{"n_layer": 15, "d_model": 192, "activation": "tanh_gelu", "norm_place": "pre", "norm_eps": 1e-05, "positions": "learned", "bias": "all", "tie_embeddings": true, "init_std_qkv": 0.0372, "lr": 0.00774, "lr_mult_qkv": 0.5, "beta1": 0.95, "train_tokens": 268300000}
Each number is 128 + 32 x the weight over its row's rms, rounded and kept within 0 to 255. Layers, rows and columns count from 0. The size above them is the row's rms in percent of the matrix's.

# layer 5 MLP up, 768x192, rms 0.185, rows 461-485, columns 64-127
size [101  99 105  97 100  92  99 105  94 108 104 104  98  96 107  97 106  96  99 101 105 103  96 103 114]
[[158 130  92 131 168 184 137  76 133 117 174 130 160 131 177  93 166 177 154  62 159 135  91  86 138 173 157 152  91 205 109 159 159  73 126  80  97 164 163 147 121 128 113 125 127 181  95 192  85 134 143 116  89 135 178  80 126 129 118 147  93 139 129 109]
 [162 115 136 145 109 139 129 130 135 129 147 170 151 106 120 111 137 203  87 131 100 124 120 163  81 118 139 150 122 134 112 177 151 104 154 129 117  68  96 110  96 130 134 133  93 134 206  93 169 135 129 122 149 146 107 153  94 116  62  90 147 151 109 180]
 [123 108  99 128 110 129 143 109 175  85  94 118 181 140 124 150 113 109 117 140 195 137 158 193 137 130 208 131 127 129  93 139  83 180 144  82 105 145 142 128 115 103 175 101 141 109  83 111 147 124 142 130 136 155 121 117 121 113 123 138 195  94 184 103]
 [100 184 119 161 151 140  88 193 179  59  79 126 127 192 102  87 151 189 152 119 139 173 139 133 165 112 123 163 174 101 188  96  91 121 174 107  85 181 160 130  68 104 175 148  67 121 148 146 121 111 173 165 128 180 139 123 166  86 103 118 177 121 136 147]
 [ 73 152 182 123  80  78 121 129 137 155 151  75 143 139 119  71 117 105 115 154 156 152 137  87 139 124 161 124  81 165 129 115 120 154 206 187 133 172 100 114 145 129 200 163  50 135 151 151 111 132 131 131 152 170 142 180  97 164 180 104 158 114  92 171]
 [116 107  73 127 153 124 134 126 154  73  97  92 143 107 103 159 131 166 147 144 123 135  89  99  96  79 155 135  91 116 130 154 189 101 125 113  63  95 138 122 162 125 158 115 113 108 165 112 148 116 120 104 138 132  86 140 107 173 130  95 111 144 129 137]
 [122 169 143 121 137 150 147 149 128 143  91 191 135  95 186  67 117 183 133  88  68 130  90  92  93 117 127 202 170 161 125  62 161 160 124  81 127 164 131 155  73 146 131  81 175 142 195 184 156 188 133 101  93 153  67 137 146 151 101  95 156 179 120 125]
 [132 122 152 153 131  92 153 109 140 109 117 115 150 132 124  98 181 237 114 178 109 110  76 136  80 141 123 120  97  87 102 133 173 158 161 133 137  78  55 142  93 117 152 152 109 169 116 155 179 171 131 200 152 171 153 142 173 112 109 136 152 165 129 153]
 [160  79 152 180  96 144  83 127 179 116 142 116 118 178 136 115 127 127 114 128 131 179 143 143 108 141 136 126 114 129 124  64 136 178  93 120 135 237  91 142 123 159 147 117 155 109 118 157 124 165 118 174 118 135  65 162  95 154 106 143 110  81  90  69]
 [177 141 109 134 123  94 168  70 173 104 135 141 159 185 154 183 138 152 134  73 122 128  81 198 131 151  94 142 126  75 117 125 116 130 172 110 124 136  84 104 188  92 143 213 148 153 136  93 144 121  95 152 143 125 122 174 135 157 127 154 119 123  58 131]
 [109  93  85  81 159 148 112 108  73 135 106 156 104  95 109  95 149  99 193 146 139  74 126 136 108 121 166 137 165 100 125 148 157 130 177 112 183 102  84  64 165 113 173  62 111 104 104 153 134 160  68 119 104 152 105 134 140 135 110 121 154  94 105 119]
 [155 142  85 143 136 148 143  59  44 166 113 170 102 107 128 102  83  70 140 153 145  89 133 154 133 124 113 102 120 116  89 137 129 108 128 112 161 169  92 123 131 163 129  96 172 129 114 115 129 134 112 108 195 106 125 158 195 122 152 123 112 157 178 119]
 [ 98 182 142  91 134 141  98 113 113  24 129 114 161 196 131 121 135 132 147 212 111 127 124 165 158 166  90 120 154 150 125 151 100 145 124 110 178 126 102 155 107 119  88 121 151 209 177  81 159 144 142  82 132 178  80 174 104 148 125 137 149 104 159 118]
 [ 43 175 161 158  75 134 120 122 100  89 131  98 113 119 111  23 158 103 122 109 103 102 151 133 161 157 139 132 148 115 134 169 130 126 165  70 144 119 109  87 174  86 101 151 132 191 126 161 139  99  92 136 199  83 127  96 154 148 118 157 156 128  92 134]
 [154 131 151 107 118 154 181 141  65 127 135 152  90 137 136  71 156 176 111 163 119 125 119  98 137 151  90  78 146 186 174 155 169 143 118  97 127  99 103  88  94 150  93 109 109 177 195 177 148 115 186 122 158 166 136 150 131 130 230  98 153 140 123 129]
 [128 132 151 159 162  93  66 139  82  72 127 125 166 155  74 135 135 133 142 168 199 167 144 136 138 200 112 146  85  70 180 130  54 178 122 127 144 132 112 133 134 158 101 131 151 125 161 160 169 167 123  83 146 114  55 120 118 108  93 183  64 166 147 136]
 [119 112  89  61 115 138 183 128 114  95 131 107 111  89 114 109 119 169 118 127 107 173 129 146 137 176 216 166 143 102 148 183 130 114 164 109 113 193 132 118 137 138 164  97  70 110 115 156  86 106 186 158  74 136 138 193 108 179  80 155 106 110  90 111]
 [148 170 122 181 135 122  97 109 151 107  96 141 106 106 136 126 136 155 115  82 118  84 139 116 158  74  98 143 167 126 153 118 169 145 160 128 172 113 100 169 184  82 140 168 168 105 139 181 141  87 163  98 122 161 180  84 131 159 124  87  92  80 149  98]
 [103 126 104 174  94 148 163 108 137 116 173 199 190 133 147  80  64 152 132 124  97 150 141 126 146 212  79 102  71 124 175 100 118 105 130 144 170  78 171 102 107 193 143  97 122 162 123 114 136 141 131 141 126 160 175 169 128 144 110  78 129  80  93 103]
 [ 95 150 136 178 139  71 107 221 110 115 176 139 120 117 146 130 137  90 125 154 132 161 117 127 127 146 145 158 139  46  78 123  74  88 128 149 123 120  93 165  88  77  94 126 137  99 130 122 127 118 162 186 120 121 150  96 167 138 140 192  98 129 133 160]
 [104 176 146 118 130 135 116 179 136 163 126 104 130 119 148  85 150 146 140 144 137  96 157 125 111 128 158 147 167 110 140 141 111 161 142 109 100  79 162 159  86 109  90  92 132  87  99  94 169  98 154 152 116 112 108 152 159 146  55 140 114 142  72  43]
 [117 103 116 151 147  62 154 149  91 202 146 122 121 121  91 167 176 121 145 146 179 133 102 128 150 169 159 151 128  93 158 111 133 110 122 125 131 114 126 117 104 125 102 136 100 141 123 100 144 125 103 182 176 215 104 122  60 118  99 132 217 134  97  84]
 [105 132 108  86 147 144  93 122 121 112 110 114 181 128  60 162  94 205 126 121 124 109 128 194 136 133 114 136 111 137 150 102  93 142  87 168 152  83 170 110 122 139  99 126 111 175 133 124 153  90 163 134 128 152 189 117 122 137  88 135 115 102 162 134]
 [149 136 139 104 137 129 113 123 116 140 199 130  81 140 124 108 125 159 147 147 158 125 106  83 107 151 103 145 108 146  75 123 123 124 113  88 147 130 140 103  71  96 106 151 172  90 112  91 153 119 108 131 118 175 117 115 112 126 135 131 104 121 149 144]
 [211 122  86 119  92 140 138  98 140  83 161 160 152 119  83 109 108 144 111 117 128 137 137 115 186 158 124 102 105 110 169 143 126 176 179 123 131 141 122 140 116 195 135 115 113 161 139 134 196 150 117  86 132 161 142 149  68 166 118 131 129 137 162 136]]
# layer 5 MLP down (transposed), 768x192, rms 0.174, rows 461-484, columns 64-127
size [102 100 109  90  90  96 103 110 100 116  97  98 103  98 101  95 104  99  99  89 106 104  97  98]
[[151 121 154 127 102  88 163  60  63 130 113  76 117  84  94 169 144 172 117 157 120 169 135 109 118 154 104 110 163 106 130 147 130 148 162 133  64 148  92 177 132 133 138 112 121 145 134  93 139 114 140  77 119 158 141 186  94 130  83 169 144 122  94 156]
 [129 137 166  69 127 165 148 110 104 103 118  66 141 126 112 147 136 119 109 129 135  99 154 176 157 150 107 185  95  88 125  93 109 134 126  98 169 158 144  69 146 112  98 191 120 200 135 118  96  86 138 193  87 114  80 136 137 134 103  96 178 148 124 115]
 [ 94 116 134  96 119 100 135 183 189 115 132  91  72 105 154 198 115 118 173 108  95 109 128  75 124 189 134 170  82 126 174 144 132  92 133  93 129 100 149 168 106 113 164 107 157 124 189 150 110 107 169 121 156 113 146 135 127  79 152  98 137 195 109 181]
 [130 117 191 164 123 147 119 119  70 114 171 155 151  83 137 186 129 118 156  99  76 128 137 157  99  86 106 155 159 101 114 115 167 179 106 139  99 112 141 121  72 128  55 143 160 104 176 160  77 158  93 164 164  87  84 134 136 139 117 117  90 156  78 155]
 [110  95 177 142 158 111 114 189 178 127 137 117 142 100 170 139 133 141 112 141 127 124 107 127 157 140 100 144 116 123 142 109 114  80  42 177 135 171 143 109  91 117  98  55 159  87 175 239 170 147 146  81 114 129 138  77 131 169 100 116  81 167  90 143]
 [126 141 101 182 126 138 132 179 166  87 153 129 143 141 134 188 123 118 119 107  81 142 145 103 108 167  71 132 101 163 175 149 188 111 120 110 141 141 104 111 109 140 117 148 210 181 107 159 148 157  92  92 116  83 110 153 135  72 116 106 115 161 106 118]
 [117 127 146 144 222 160  95 126 138 124 167  95 174 131 170 225 126 169 119 148  41  99 117 127  53 156 153  99 172 157  89 102  39 121  75 116 129 152 142 135 192 117 168 101 135 129 169 177 128 164 114 105 149 108 145 105  89  62 112 109 179 135 120 212]
 [ 94 162  63 152 121  73 136 115 123 120 123 107 137 117 166  82 126 150 134 106 103 124  83 171 107 141  97  61  96  98 174 111 111 128 203 131 119 118 103 129 150 149 102 130 148 161 118 129 132 140 126 141 162 143 124 132 122 102  62  80 152  68 146  92]
 [116 131 194 124 117 168 105 117 100 135  96 125 134 128  71  96 113 105 129 111 173 141 172 167 173 156  71  68 139  82 118 146 166 105 116 136 118 150 178 133  92 132 137 104 127 131 158 106  73 105  89 113 147 114 178  88 112  98 146  58 104 147 165 191]
 [133 120 116 129 108 165  94 100 132 149 144 142  98 140 108 120 104 124 119 215 140 128  94 101 112 106 127  96 134 141 135  84 164 122 105 183 109 110  77 121 101 110 116 165 101 134  49 129 164 126 132  76 103 107 128 167 110 143 117 118  87 172 101 107]
 [187 144 186 104 166 113 137 130 168 135 135 143 146 123 136 202 141  83 120  98 139 167 132 161  89  82 127  93 104 139 145 121 137 127 114 151 162 156 157 163 122  89 118  95 115 127 187 117  99 140 114 106 154 172 157 107 100  72 156 109 141  77 172 164]
 [100 173 111 105  62 100  93 162 161  92 138 125  98 110 120 160 116  44 171 164 157  97 169 144 163 133 155 139 104 129  80 105 115 102  70 130 134 170 134 123  67 146 105 166 148 154 136 157 179 137 185  92 106 146 119 156 118 141 105 139  98 107 157 140]
 [103  92 131 111 153  96 130 184 115 116 144  62 131 132 128 112 153 172 105 120 165 195 163  54 142 114 144 165 120 138 174 136 136 115 144 147 164 111 107 163 149 160 136 138 218 114 162 152 136 116 104 102 117  65 111 194 132 131 128 129 132 159 144 147]
 [122  63 115 132 124  83  99 129  93 148  98 141 121 136 128 152 164  96 112 139 174 175 173 180  94 126 107 135  90  52 125 120 134 125  49 140 173 123  38  95 129 126  92 110 148  76 150 114 154 155 107 165 116 142 130 139 146  94 180  92 128 141  85 156]
 [169 182 114 102  95 133 106  83 106 137 149 135  88 121 122  91 158  85 121 181 146 102 106 129 178 118 177  68 153 114 108 112 190 185 118 137 177  61 109  72 144 125 140 156 144 162 169 101 156  54 127 138 120 183 174 181 141 166 161 109 167 114 159 101]
 [141 119 132 151 127  96  72  79 115  98 110 110 160 127 120 146 156 106 134  99 117  81 116  96 142 175 126 137 110 135 107  87 134 172  99 112 148 122 163 120 166 115 132 130 207 141  69  92 154 149  56  28 151 118 168 129  96 126  89 148 113 130 152 130]
 [177  84  66  87 128 189  82 183  81 193 113  60 152 147 119 158  99 107 106 152 141 103 147 159 146 131 112 102  67  73 132 122 147  88 119 132 154 125 136  41  74 113 118 133 158 146  93  91 149 111  88 142 129 166  95 135 175  99 159 120 162 107 166 117]
 [ 97  76 131 158 143 116 156 151 108 116 143 101 131 121  94  84  50 110  87 101 184 155 118 141 123  98 113 114 183 118 136 117 152 125 123 135 153 139 112 161  64 140 142  72 125 151 119 178 147 121 112 137 113 131 123 148 141 195 133  99 154 110 118  94]
 [127 158  98 148 166 143 192 147 121  78 146 151 135  87 173 133 101 146 117  88 109  72 157 131 101  94  73 126  96  34 104 169 150 101 123 136  93 115 109 141  99 160 129 126 166 154 130 118  96 115 129 148 119 140 143 206 126  77 113 130 170  98 177 151]
 [129 125 142  66 164 142 174 156  97  93 140 120 106  73 120 148 134 151 118 130 110 118 109 105 119  77 129  72  92 117 149 144 161  48 130 104 148 129  95 111  79 139 172 100  56 138 129 117 166 124 190 224 101 155 172 157  58 166 122 161  92 118  92 102]
 [154 121  85 137 126 119 137 150 100 151 144 126 155 138 125 154 112 118 151 112 144  88 138 170  80 131 149 190 195 159 109 113 100 149 124 132 108 109 142 133 137 119 140 111 130  49 102  79 168 126 140  88 128 142  73  66 106 119 149 143 156 139 115 170]
 [198 127 121 147 101  90  90 123 128 132 161 116 142 128 150 127 133 141 145 148 154 123 134 149 147  95 175 218 119 115 118 108  77 129 132 124 124 128  69  92 162 135  89 121 114 121  85 111 137 126  72 182 172 108 143 205  83 134 138 130 108 141 172 133]
 [149  74 139 124 126 115  66 172 100 120 123 133 167  80  90  61 180  69 169  85 155 145 178 190 119 167 104  84 126 102 130 132 157 169 125 156  81 157 184  99  83 137  98  51 111  52 118 142  79 117 139 123 104 107 186  95 143 101 164  77 117 154 134 165]
 [129  77 144  56 147 132 111 142 107 138 158 154 130 111 137 102 115 153 131 133 183  85 140 140 149 109 208  88 150 181 127 139 160 156 146  79 178 172 118 113 154 121 122 141 114  92 155 109 159  71 121  67 153 145  93 158 190 166 151 140 159 100 122 130]]